{"num_hidden_layers": 15, "norm": "rmsnorm", "norm_eps": 1e-06, "extras": ["some layers without positions", "local attention windows", "gated attention", "capped logits"], "init_std_down": 0.0, "lr_head": 0.0039, "warmup_steps": 0, "decay_shape": "linear", "max_seq_len": 256, "max_steps": 7251}
Each number is 500 + 40 x the weight over its row's rms, rounded and kept within 0 to 999. Layers, rows and columns count from 0. Numbers have three digits each. The size before them is the row's rms in percent of the matrix's.

# layer 8 attention output, 256x256, rms 0.141, rows 109-255, columns 192-255
101:465542454533479543444516468606475456491441495465423498483492522488446497495468500550404492545571569582504492461503518519559492499501488541530503523493465418530477485525470417514493485521527508
102:461529589464545527522579580532531449505495495478458518527462581472492525486507454624459471550434535494501461481416471588463427528474540483456565477580550575446499444542503530537490532426521584
093:449460579540500527502531462523506545467500482529521388478541568556530507531511463473514467507555461481586457499558484480516394557510426491461420536527485604439434527522499513602536502498505502
098:393533517478512452488529448439445438506563475486519490466560476500488553482498585492483473448526524442464490459462470473488535427549433491529544483513513546479410449501521488587602482451507507
101:569404519528499419502506487471502530556521567492412528543530438530498521467546510440554479505470528532424523525474485570465327495470505572493503488571567511595539467409511490462593542485546476
098:486447503485569470465470498415425514531538493541491452491456503518543473477463489494589516403487491492495594554459511541540574540539486421514562532456457428453402566528424525529440546481522454
091:505501568521452479501492517532485425497531445431510481509429505533516503531451516472539539496408500542519460504480484450477492447443466538512555513452588453572521516509526529512510537480613465
089:519492548518596463538537598479409483480519476466513495447519497514548502560590480527509509563491540526553501413429512499516523522565505566590573532496536550499479511477478558500483508485515562
097:559488487461450559554510496522570449473548492606445481521504502526516495497481568480377488556428527533451508458456535472518571494424485424540571477517470514475469504573496506450598548474500535
093:495523461513581518504453563504471482501489509546484500496430546519560508531489572551470487509472488478489464601549481548378572532486446538508528497428444473462564509522460535546472490473440476
114:534485548501451455509596426509570558568482538576539484433526495459491422564477432498540528467503443524392504509526427436489520396499461465476522551414510573534482417503458559487552466557490481
092:487516532439521496448469583520564406499461509461522462472484506370448550505566456425471525564607585496493493468475517490481520557528428561502453548464455541501527555497560410513481491512428496
104:477509491400459520498509475513458480510490460506605503486552462493549461550551534479533508480475550520527583539537544502538431490472501472500514450482568435493563448526508507473571361365522509
102:516471570530428463527577432491543465443497566486584528435488547563589510515472560468517436437496516528528463562474495470473450601477473501523504566439502509432496499482556520555474483562494501
102:453518516472542534514559543481509556478512574523437618469528495454494494501491482483476530530538495444513547527442562526464516507478446504524481507478528537517497517607452471519490476502508497
100:453471480469500605496549488566485500519513503523530465471526470544493465471528580537535498486476473543445471503483495444512508515540482469545571446483509389422520499485522539546516470502431551
101:531518528476445528361512485537487493414492429514522495536458462500502473496391436443491481518425517529536446454469473473512536485454505539476494515518446512499441445445451504506461555537447523
097:565442457457441522430568520547516541417477522467534498513532448397455470470516498524619484464478416466575548494436465496477513467523477533472569481445453503489503498540535542446515487498504532
102:425405614556496475425536502489536485451480501544468545433466527548481565470558533501497526475517474571528411498474458450398542564557506391524469453497475445458381565510452486497505581515533503
102:556425494544528428537498467525473567499483483542546513472481558471468632493511538478491546463566452534476513533452483449568511535483520590472426425513515499477526478552469536504465498464486450
102:484546560596469543448392551487471501528461579528505465542542562510498469469581520547474489548567492447541495512510533457521491515532502490495554513493561483600495458418463457489568527505479550
099:415528518534473551554533406457509507495590494471498504603485576475482515467426462503447477473531526537446558524431515443433479533513467480450519546508450443529495494495493527537516425501527450
107:521527563498528436475526540467550520502522502505497462521492415500457495445519566494474524502494624460503563453558572451489530444484465396530481476485468489532433514528484443486543473494522491
103:504517500500452463549549500515530440517524386499520559403505533463542445511534484473473486560486501471572449505484525587594489463507579511544447467457529474525497497437415487445491511438496547
106:518548548569560498486494486538559458504476480463498498509499480496544506516456511527498496432529543464457558497458455499526499499437522446473489465511488527424493487473544459498444529600548545
121:475509429486499426600500477507477503490524470535534541529505463570507486481472510487524512467530480519500535433473477539475464495523459484517467517502543551500492558480441523524513480475482496
101:429588565400417438458536491578580419552541397546492468533492503468557489475572465455566508513456531474511519495476484447526554530407461444530546426531474500475571488556415510479533528560531443
100:485525503534505492505492449473495534539539471404557514490483430442490513463580428453486492466544593460534461517481478534450532466539441495482523490465532530448502590547488533565452443503450493
108:487483504470544480469535514504504457551476510486617539653464520527446482448556573553461477542517471527487524501520486498511465421537469513536454497496521531474513514536569474518505515576539463
101:478405467469431460437512495468502473473472484473475424505413464525498549499543506469433513529545477479488582481510515565450488526568584485485466522578484514529577459517475460560451535472479584
102:492394453509513587484520529400596545508549489500488517410427483560527518427538546529556487547425445410548512555496532569515498515556578477572492545514484522567521540458460517510556513593538515
099:522454516526431413422453520515477421512423516442486523509540462471485525556379587471509535587451573545547456497477447460546467494499494487516462549450470632501500527491496519449480487432465511
094:477537544555480511576452526447585528551518462489517536538573482585516449558523533513490508577515525534455482563595516518514455506481472544490461504517484449482550516492475502483488493547579511
103:435471496534491403505448549394552534541501383430484453523474509497517458470470513532519454503527459554527396477353446494478491529550476579510542426561502477441567524489494481448484511472432489
106:545413462520511457528458506484512547585418500525431532443430535453528506418535522484529423443476523525574481432460518532470531420471510589516468485442522501590524455546514514498472528490519519
092:452610562476503429457415529497482512504475506520427542553532552498440484509458523495503490503473478515559525577560519583432432541509481466520517420430547478497558504462480538404619503545520563
103:456494480572439550423547474475510547541482506543486522451432521551511446577530564511474576444447503491534496466489524548502533428422552578522550521479551493457565513596495562540608508589517622
098:496522500561490503477489467513529524528517523507523480405490495586544576461466510529488549494477533532480473429590525573474522523480461575490487495460541407537487520503487496355485497529502406
096:489457530503489413455522527563498478387544468528445536489510465511506453465498445549528423609462487507567469479528528484465463439512478500585473562498518518463465479473488504485497555564447497
088:482534427446447572507490509477483513527516445512519505471449526468476543472446585497496472500443480539456596513568531430501435516555502479472470454509412500391471432537541532578463571467493558
103:500491482507519520557565515521475509473564475530570498585476454534531575529561449442438492537495468499492544503464399555571483507504495543499492554486564520557432453501449494484588474544483500
101:482450534455512496528493517527535449566530509631489482471530508467496460557557496520480463457460521467526500532584519508550522483543481501425460478503509470455536452502478464494504520466548514
099:509525471483491607515456482535504467582493487530503483466419615517548425445458512547536477461472427495543533496539434509527482504386431550493536439437535518491429655501502393533575448446502492
097:485548530448505497477451469423490494535499466495559403473535509497505527439529496482515503430458490545614424533507508468500509536534513518472477562474549548437497518480555517458528538518542491
104:518432483505459558584496466515527403492449538459501549480521482519450479405524475522429544449482500444509539515584599417487438495461486490526435439471555473563503516474444520453456471477442512
086:541571443562458518461536493565543501457547459414510501499409539494511498583486490557513577522583548516476539496481438481472457459480535482572490514443432436481503497525466543493452564539482515
095:431447501517580466534522509483527517532536493439519447481546519603472537546444390520536471542453522481537564511486563473477505471449567478570460533505528511421511476395550515569511502435519489
092:474531461449464533537493534522472452520529495469437413504526455481500518455549533425464558480469438527512444493427474542499427474503444492520477503571529472559489577486456574547490467516500469
100:574477415498534494558510561565494396499508498519523448472449573461484543554452481545445414495493458429459523536494399500511534553505516426514525379524555479486529483443477382535545542481472555
098:512555421500470523564464480452475522516466495582443503492583456515465518528453527435488521521422482576585561463518561504453466524454495514459515506508478542499487444452536427500543504572510513
099:516444544453548529480462492487462480443459476524486522523513532527432366473471430498541571540406466391483606590500502450523530492510450526508451561531490477477522521565489562491487527533579495
105:529574493546501429523416477389519460458519522546576487486537545491483444507468554516480519545489472461468439527514521480498512456577580487532492494544514575494490515504478518492530474574512547
103:553506512464473470553477500522532602496469410488479497473552443467500469490487536472518598586534472567465523502537430454556457550494541494527440498526537555661596572466544488557499422501485495
098:504480426513498532466496502459503531574486458523437528509457542595413466394586464419438519542521506490496449492540524471515508563467424510485517556505580547516512536529526580496453498570545562
101:598491483508531518562489561570506414425497514461467447451493524523454547499414516472563561571572532470534454493501462474469462471425561454477507538573474576594544508505424504489498390562558507
102:483447472536542448492479535407472541426416451508532507522505513497524491546463492505523557532494484511554498524507450478572537449469461495431531515505446465560491564472484576436581459562480533
105:534470450506556542519479527645470438453426454395433503567471454584480502534509491479515491440482490547476519541467509507541525522455476525469463504455461541551456507508464463522402543534511573
104:490448440516500522467528564495454594523513491553517505511517485551501444504481529457527463533569438476480505536471561526431554516495541460563506452550574527464518554445508428488594477493560461
096:508471518463504559443523594544555525429492522586536418538443495538488419487455547476554479561431538513475532523473423526516465435453503538492434420547523578535538488546477479480549522487517408
096:545548436545489441457490498542493576525476472532472534551555607524508550515523541477524504483491549435490482450582524531434446410555509505474509471513498515489532505508526540520524470423472576
106:453531509568516500497451439582484525458597489512565517525525450502512506453440482453495467449496566546460604489442469541557448550465414474452482452511486483499525487460456480423488433594523563
097:458519460484536504529423459487483459454456539520473511527584564494525482564486482463519504521469553425530420480443488521537512558497533510552445544473438499499571464408581523580466547564511563
099:524533477453474459517472496502504521389600525520561547584532585431468493483494561587495525537474530489461503462499493535511501541468551514461451507483503392459456524545470360562496516474565491
101:547437453564449464543572535443488554526512564540510478474538489508531541384574490535488483498436436516496459454492464450518466520499485520496489493461510498431510446514501436551486523500525459
094:419457465521508487545441419506491472513534450450558522499502456488391542440514471532557503465494471485480496467536491511485461519389470500501507483529525466499499447528511523533428523490548523
100:487486478559496490509535555534471475505470555478534461488510459530414505536518468490558478482564582494536557458515502527464505515481499416493540486444501455480529584448557551567513450443443546
101:515467561524474469572493433532462437483487537491548519488547515465432429479608535516481515569524467547521514531521415438528562521491490527558482536548433476431476519579455439468446508358532499
105:501490510392443548469568565434429554490530508455586608584479482471501538470483559492595521482586468540481478474463505394478453465427447496435459584452464531484516531495486549457516448471564633
103:460523460521566450472479474494551477519584505504569533518522519526562462512504516582493528517470465564581496562473444554509354519543509527609511523545458449501512567545558497502421480530575474
099:526563543547469532506441538491507462512479425468471504541467458406492523510569432572409505445549469583537458512496483446577484531513550509527421552525495531533563502385519514525514571537528521
103:472434524437473529481437419551505578505489492441493411557514538587530530503486563515466432417506570474535398608472540539512481512459493471478559462540509494475549528577483501444476466446501503
107:525507504587514550480563500467475411488493507510468469596476489485568473554448488450478448543559541434529544580502446487470464508438466442570408569484492381568473551548532533565550454474543411
098:505604450464493525492540452490551443530480519475485518568489475568532504512541408512440544529524427515494430502526506424422515544529576544517416480554510550542536583515443429447504434469502517
109:476525544527468607533514472525550565556535444478502553588502507461543537493546462508528459548519542463502492511571435498516467477471458469480597447480514516498520529529415569482494601549467498
102:471478512448523496533542491542488452542428457476477443504545513566583504532576509515469572469512458530461453519520492486525436469473506426572561421463545525516531551509411400497380495582495472
095:464538469517502519458480378568478542498439517501427549483544575506534490487484561537556507457499433534456506410552474489548527516503528453549546459501489489516595477445493507458442447520484385
105:481527424460479522516519505513441499481448445592507461510535440444512472517520476493503459552476528481562538462553489527442545519611531521536502470513557472484517450523532461525477553531511525
101:528527542508484533493489456514476536501457573467524519476530510468465501562445487536492501434460527445531464527551456473473500530515424526544415488539488511491480505558598475429504495494388543
096:539566482419528446541526482459506567485511455567490473428449609531534486455490433500499472477531502482573463541440479563406523449521531469484515484468552477523557483589506488483492528468504493
112:442543473420560527483505483394507479408528436569464526459501508447632491498510539442480570561512434492495480479546506523542483472416457508528536501525456493472538579566512521384486526509469472
094:425438428447640531427544585453483542515494493409490485507510502490550434488454517497490522465523554566462454565575499527539432525490418463502534526500513501542433460530506557539568429457525469
093:539568459475527466560487407548535517498557529548538495540454480498504579527489470523494435511522552494500537437545474532499485523525555423523525532513471526557461555592504506541520560383482520
102:483507508606517553460545485446532498530559542537534498496544399448572527481493533504480467530486523478398551445558591424525473533463478525478608545521488483522440529509498520445496489467469473
104:466523514530508442500539403531492485516534476516417461454487533443434415448537559494588523422436487496507492472374453471497503514413519512501479500490446489484517460470434573495497423545563488
090:553513522502551503505462503505473501571450498449455508525511516478474532506462509452507560536401512505394442575494473450483406503540470559522453550531519500516407416523485482512451546550499505
096:425462504502495519446476480531529421533482459460558514535511526519494493587561507454518520408539446515440491467507463509380537449508501465468472538527473500597550464491505512469522539564518493
104:494531550488529576490455498547506445496518481500462468505416464493584568495467636574539498468481556517492480502467446500426535450503459573388504547510485496585591539530479406565458535464573445
105:610497484507466471545431478535498492469541432525508458497561474489512446541459489451559487484466510436544474490432516472439449501564495430546553473531487549445523546543413490523495507463454508
103:488546502489511479527502509474564489512380479557497486425587409487561555539481474509497384486523498475464515541505494471517511518503545485504521511528551442464497515456519453399493493448565503
100:497531464489606493564591524579483475601422512456535488485500498436462503473543465485472502512444498479627559415558507498478539558450468566452535505552446542496547450515458497533472484505513461
100:517509521534475493554511561475523585535469558532476536448463550513468459467497478450437520468578477470475496532423444452488616493472539559434540576569495549521522461503451451490490495495514466
097:587606529553476470549482590458395603539467523521445411450461522504441406531525520436444466545515436553541539526470478423463458507502531537468503471482512500514464485515523490451433534545488532
102:496476528546528426464567483504527548467573516498489576589588493467503438462504545489530456446400455515543482581467553515481488376516577489535526422524494527461502456496446504465498512507502543
098:536527410557596464500478573427568550412537461500432549501536478476479553499524497479539541542503461447506573553465447455476512501480456505514455488431585548523491456535430515506481426458495511
105:581457495471584477483437487493471494464564499546473526490494508447415511513537523582532583596505453522488446531471456416468501513521416396481516583507490468514562500541509535450549532469490483
105:543535497453457547488518503446493514428557554422466471432416482499490480474567494526539515513486587564487546574495564475458485530522510443558498519531481534513517499441458450520440484505453412
100:554544550519461465547448628509549562544468514480561523530473501503540526498559452399588499392473469422542427480544454485482466481421474517572501474478445468450439598462583479485520440570529493
097:529478516503544465447510511413531492531587546556508511534527439450452491447549460505478489470539422454507457520532460490467552546462482496502471538431364545570436522452512490529449494453465511
095:530540499540481486536509524505472483520493482469597430453570480516536439465486419505466517518556553476554504482500434635535453471510550486492516485474487463505616483524457549520530553391462450
095:520413549499561399516489472514531485536539534522575506484417473469461539438475478426504477585449585470501380527514432461528573543504492501524509476461461512467447544484535540503460493468541529
107:551478483569443484535487454463498480498501519519604540601533510598517489463489507496556529460491516480521505550454586494458511519557486552562497426528490436484559440502516559571573534512581541
114:437515476480531542545407591444569587516459475467556492519541531474512464437478567541419491541535519514483488513499501438436562514469520592633521463498449508527484525544494535472519472494499444
101:554518487491510520564501568464469528506514464443473577564567560529505491502472511470419493453538605557458494490546444525495492532536475446481493499477442496484502449469559506495461488514527527
100:497444622433594497529467480533493490435454556423446545510452419513492459493466495452510603444565447502509474495606529521523413511474495489592548538544507561523523523472526547547479491514439553
105:468461532538511494499598435441473487537483466492438486443505477481510465489565459508578487623516467483512559571514519519448502488490575485420459481546438553453516472517511499429455479506545493
100:493561488514507528457474521539548508474548532461498502454428522493529492501460476590538476537495437482544449504519528503581566453475483530537529508515553519569534445471507575470446476527578507
103:521480522497484480490469488498533573549498517556490564471498422514465461499448458507520529536526526496510460472431487506445526573526505487469513497520522601472447556542511499469510524412427473
103:464519443505416495508500407463483513524457490572469472489467461513538420593497462475507554445522527475527453500607530463539529484481520539465582451479504501471407460463584495516558451513513504
099:502552496462471447424460556462578517461516513418564436506457537464477545532536539505437481494409465433524463508502472510517500521496560523500441504509463527469529502557540473476531486586495536
098:554492488451472510446512471440482475518446556531524460495513458451491413341517469520566511547413505440530514455422464453483440442495492513526489424527491504525478454500528599519420501512445504
097:492487481504504560461512532414543403509459483515516562493441501593486477509516531535482473426490493490492503424501479545553491563503485516537492552468504503483599449486475603499502473512482443
104:391565529505522482586513487485387485512492498464488510596453523445464455550457414478513510522450508448535483556427517452472468502552471508463497538399507453593561551589577536527483551612483503
109:484478462523451557418424493534468587456536475408509496500520490507497445532515402527432436434527475558506547524481562497396422498532503488563482546505477482469518503594505444506524525388588534
100:491474487464511434496516482474459442435465492512493544474574563463508475451429505463529528449523479549558486501482397500490462480505520549574570566528480475405541505533493458493568496548594513
109:506484431443581458551569459437561547563444440506421559488536511443556512476538470559521488499439460538537428459438566374591477471532459478509531541480463510439450483478545426523576494534519493
101:496459454562595441504524563482552524494541493482550498510504526498489410587526461493418375415475488597460515481479570477472489496557476440475539509460470557544535493523442503472405457540484525
100:447459490545516546541550498597471502440493454624483474503424504461508491420514478465494505512497551488564516481570461452544489538617571552484545501512467475420461451444461551458558528521491512
095:494487586553571509505512585452488493506472529505471436503582586531465457507508520447512578554473467504463529497536474532537508473479452535452493509508550524477527551448531495427504526486538530
103:489492512497521496446534514480432495439483591508434400551550552549543441394489391397527444521495498581418427467519491528506489452506446627509506454468401420498513477458481476481513417494492486
099:571536448474481473472465520485507551495510468565604476504483444417492442442468528491464518402527429470440481483507608510488514532564492522486443497518533465544478445547600517503468458515515465
099:460419465501489535548479551502501480480430434508530488471519493521456413500474481598508526530446553518521525457481553496552557523585535473437430514439471445576537555545505518459442489513513528
095:501503418500552563517549518481523470491531476616535493535556611477418457521493530542514468421418499452463495460469508393511471463491493468484440504481494432498529517469564528550445600549444505
101:465454603446538552556443491468460485538514501544492476491509425536402476491526505526484553442524540440459508520434457500528475441558639475467543461481498449569448479544539481452460473386543359
104:442467485576456480472530500581537431531452476461558500469491525472478592470543432524444520459496465554520571525512484502508436483473536569489524520582493469457526531471483500575529556499523449
104:497438537486510489340495445460474539512444516440545542434524453512503464493483511433495473488526542501555528451522386464495481511557541497595552535447510543507485459388453451515452521506564533
101:504554531579402537487466538484451502471550507518482558424386553477571544519577523460514580522451544479445478466466515506547555543572491479439513477471555557487457522558457525505524430451503453
106:597480510469457439474512488517574503581456670460529481489474390528455485532430516525501476554479452463495511429538478558472497525489495489397575583485541387514566471548536454475480550473543459
103:453510537501511487493451618557441522530570512498574514395528565554458444533455550465556500559514528437514484475482502457526489566450516573514570526577570471565468499498476535542545565498503581
107:537544420500517485526473492486457532515449550527483432566504510458439491482493521525480461531528493510464491510554459523502466451531472508521489588459493565443470544491442469532523504503483463
105:531568538529465495531476533521492417430496506512395492454554488590516521550554438471566566446548486439443497457489450540474465581456577506531514464494496584499538481525580554461482502466521541
106:560506568475451458521462472436531524457530470556567490528455427467521508454452476575522519523439497472546493513529490600525503508507486456510482526477509490470525472365500561481537452560550541
104:451458483487494506525464505497463444490486557526494496510505450447480522491481524512515576473459485552575413438483486563481496487499455521560430547474465574508517532500483553469461549534503478
094:541417447454502608539493589483410508516443536523508612542485487439457537532596538546439473507576495616571527479537402510477468542582495424526511547566554481504511525491515474420485493515488452
111:538480521535497504414522483495432440489521481485475408526439503490482488545470605470469512505570406564534537451472526512510486495523439563548502440450471486535522412539504568564557491526496488
102:465493561461552465566553514559430453493507560515471458575479609523454428396538495474512486515536464581516487616577496481468454487522450435481478526480453559501460459492591494480484463478498483
099:551540458513516521437501489534535558509453459551463500498515585427508418472550448516422473583406528513525575579478477536483468491529455447447526529548495540533469562426566513533471474543479421
098:571636497460520465415537502390489538534496488451515445491476495577467527484506489514542479447515528499432549405524481567550466482466455528449481515445520519513489525520461482502477498511539468
090:563499454416577454494508526544438556408474500552498479493540465489546513515473601442501505458452457483427469465585434516388429534482529473476468480482465463547479525476413521579565456493492533
104:490563484465538450519467500540480544495480471550513580601455483491480556477517458550460496520450518519567532535467487566478486509424540558482518621538458407518531474428498516547504464452495553
100:507450542526472508519491520482652466552582459453483499512502513482522558441453417389565470448565447503485493512511427481593538584481518490459461412510489517535570482497492496611531490436393532
100:483495532492560498487495531471439532456579530493600415463504509482531633470518523502384501520438512531433572579495539463560603456434501583497535462558525540488511445512482549507492470460483461
094:513478511608444494512471535534525509529615517492423493479415476486535368460537510460528499561503507510492397532442521502579467429541524395513471504471558496446522456511517498523520552518505563
110:555514478488477517536532524579533437500428501436530523507461479485519450491464503443590506516547543548453519496504491475483499588531560514451596534505571491514484480460452539580528503497466540
095:533480437486483507528534467548486529528581547431463509501495481472497511613595523467457623502435477493505456506526532536517511500573486553494529429483455489493537521470428576494548502354627497
105:451518462493434503581437530511537576506663516470522561452553524566478515439479548477536516520535474561539517507522500497492463513552492498498458555501448445499505433552491459456515432512510458
091:453527439530495463563470399481437542491473429532569443451480441460508409524542449560546460522509535473526481506536498495519464486461466587465522521528459566566525572448552495467531533503465453
103:478552535396507501486444495507454489450486438606620498489573594434501506453550508492523478513513439562537542413539562457420557408456545516466550528412537539529497498503525448603563491551505480